Weights of a small transformer language model.
Architecture: RMSNorm before each block, rotary positions, biases on query, key and value, tied embeddings.
Each number is 50 + 10 x the weight over its row's rms, rounded and kept within 0 to 99. Layers, rows and columns count from 0. The size before them is the row's rms in percent of the matrix's.

# layer 5 MLP up, 3072x768, rms 0.0332, rows 2756-2759, columns 384-575
112:35 50 47 52 51 54 49 24 32 52 45 50 56 35 63 50 43 47 53 56 58 47 51 47 58 67 54 47 48 41 30 51 51 47 40 55 44 42 68 56 47 41 49 58 61 26 69 46 59 42 42 70 61 38 43 51 84 56 44 52 59 55 40 56 45 49 46 36 45 47 41 70 61 39 42 67 31 47 29 49 46 46 49 60 53 53 47 51 36 42 35 47 60 43 53 55 52 44 57 64 46 41 59 50 53 53 48 61 48 42 68 52 53 51 50 43 49 40 68 56 32 60 58 56 52 47 56 42 47 71 57 54 42 46 63 29 46 62 51 47 64 62 64 43 46 52 43 57 56 50 38 55 60 49 34 51 38 51 60 47 52 30 53 49 60 35 44 54 62 52 35 56 42 67 41 47 52 68 40 37 47 66 48 53 42 51 59 52 29 46 43 41
086:54 56 61 37 47 53 52 44 40 28 79 60 43 34 52 42 59 45 46 42 48 51 37 41 62 68 59 41 55 49 43 39 50 33 53 65 35 40 41 52 36 50 69 67 48 48 62 54 40 43 56 53 70 43 61 71 42 59 56 42 42 55 47 54 59 44 49 54 43 55 56 44 36 55 49 63 53 48 47 46 50 46 58 44 48 64 53 62 40 47 44 50 52 46 56 71 44 46 49 47 56 49 53 38 61 41 59 54 46 54 64 50 41 54 73 48 52 58 53 41 36 51 59 59 52 36 66 47 56 43 48 53 32 39 61 45 53 73 35 69 44 49 47 44 53 43 46 49 56 42 44 52 31 59 51 47 55 51 49 69 56 70 38 46 52 52 67 71 57 48 55 40 77 40 45 47 46 46 52 44 24 56 53 58 70 42 52 50 51 49 55 50
101:36 54 55 60 23 53 55 53 39 57 42 52 58 64 66 61 55 59 45 60 24 62 41 47 39 66 60 40 53 35 39 46 57 67 43 38 65 53 67 36 68 51 64 62 55 40 47 48 33 43 68 49 41 64 45 52 33 51 42 29 43 46 62 47 33 45 47 46 41 47 64 52 62 20 48 69 52 41 68 69 49 52 56 64 46 61 55 60 47 58 59 56 56 58 54 43 49 54 50 55 45 44 48 49 51 37 54 57 49 46 29 39 57 47 51 44 42 62 66 59 54 71 54 59 54 39 66 67 50 47 41 56 58 47 46 53 62 46 42 46 37 51 51 53 49 57 42 64 55 38 30 53 72 46 44 45 32 44 55 60 57 54 38 50 45 58 40 46 53 52 52 78 50 61 34 45 53 59 52 29 44 80 46 52 57 64 43 65 57 59 56 35
096:41 58 65 52 52 32 44 47 48 52 70 61 45 40 55 52 38 39 64 56 56 50 56 38 51 53 38 49 50 59 60 35 40 52 36 37 53 47 52 51 55 26 54 44 62 47 64 45 43 42 56 38 26 68 35 42 55 47 58 60 47 51 43 46 38 38 57 45 58 49 63 62 43 68 37 24 47 58 40 29 34 43 38 66 52 62 47 61 57 35 60 52 62 43 31 66 67 58 43 40 63 59 48 64 46 52 50 35 49 37 54 36 60 42 59 50 25 41 41 51 49 59 45 41 39 32 40 50 53 54 61 67 32 51 53 66 44 48 36 51 43 51 47 51 55 52 59 56 66 51 40 61 53 46 53 58 36 44 49 45 45 25 66 47 56 41 55 47 35 43 47 32 46 44 74 40 57 54 65 46 40 59 55 53 53 52 49 57 51 47 68 54
# layer 5 MLP down (transposed), 3072x768, rms 0.0318, rows 2756-2759, columns 384-575
110:54 48 68 49 64 27 61 66 37 64 40 55 49 61 71 62 48 57 44 53 43 51 54 36 52 56 60 57 41 58 29 52 34 54 47 31 46 29 53 45 71 43 49 42 53 42 54 42 55 63 38 64 42 46 46 37 32 45 49 50 55 58 52 35 53 86 57 79 48 54 61 49 42 57 73 60 35 63 51 59 50 57 53 46 56 70 36 48 42 43 53 56 55 44 39 54 40 56 55 59 40 48 36 58 53 53 62 39 54 59 63 62 45 50 33 57 54 58 48 58 51 46 68 65 51 42 51 48 55 56 48 47 52 51 49 72 69 37 41 60 52 56 58 52 66 72 43 41 67 44 42 39 70 43 47 51 50 58 63 59 64 61 65 68 47 59 61 55 60 58 75 46 38 47 49 45 49 69 47 51 31 45 40 57 40 59 53 55 51 46 57 48
085:52 38 54 62 50 55 47 38 58 52 18 37 58 52 49 40 31 47 42 47 40 52 45 78 41 32 61 46 64 61 50 56 52 48 49 45 71 56 47 36 47 60 39 61 73 54 39 56 51 66 43 41 55 37 41 42 59 39 51 62 64 41 55 48 41 75 59 83 45 51 36 35 47 76 49 42 47 54 42 39 51 48 54 41 28 36 46 55 58 54 56 49 28 42 57 52 50 52 44 39 57 52 53 51 51 41 43 51 41 39 55 31 58 62 50 55 50 40 37 64 61 38 41 41 54 59 53 50 53 73 39 60 63 41 49 59 48 52 39 63 30 46 53 64 69 30 33 31 48 54 75 59 37 52 47 41 45 44 54 32 63 47 46 76 55 40 48 28 44 46 64 53 53 50 63 53 43 28 49 65 65 44 56 47 56 58 36 53 43 50 46 59
099:58 39 66 58 54 52 56 69 49 40 55 55 55 53 57 51 51 30 39 62 62 56 45 22 39 45 65 56 58 46 45 34 39 51 50 50 39 28 47 47 43 72 47 34 58 49 53 62 56 61 38 55 71 46 38 46 37 68 50 76 59 53 47 37 50 76 59 71 31 38 53 27 51 26 39 52 61 50 43 41 62 53 47 49 60 32 69 34 53 59 44 46 60 48 47 45 52 49 56 53 65 50 59 49 64 60 63 54 44 34 49 43 51 42 54 59 37 57 18 40 48 43 70 53 55 54 48 48 51 45 48 63 39 52 53 40 54 43 46 45 60 46 47 61 50 67 68 48 69 50 66 47 50 49 31 55 48 51 51 44 54 62 49 46 40 47 51 44 53 48 59 48 41 60 45 52 61 42 60 40 59 58 49 42 51 47 62 43 62 49 57 54
104:48 48 47 57 45 53 58 49 34 56 74 40 52 40 39 42 60 46 41 61 50 46 52 49 56 44 34 44 73 55 70 53 53 42 51 66 55 65 38 50 57 46 52 48 58 39 34 60 70 52 51 57 64 57 49 39 39 55 38 69 49 45 50 52 33 45 57 72 44 40 38 61 45 52 43 63 43 61 42 53 56 54 53 54 58 44 48 46 59 57 63 51 44 61 46 47 54 56 50 40 68 42 51 52 35 44 63 59 58 67 64 58 54 66 61 60 38 45 62 47 54 47 49 38 50 32 67 53 70 43 53 63 48 50 47 49 35 50 58 61 44 42 43 63 61 48 60 52 41 51 54 55 27 36 72 58 48 47 46 43 46 44 71 45 47 52 40 42 36 50 67 44 61 79 55 59 57 25 46 45 65 57 40 46 53 34 53 30 51 40 61 54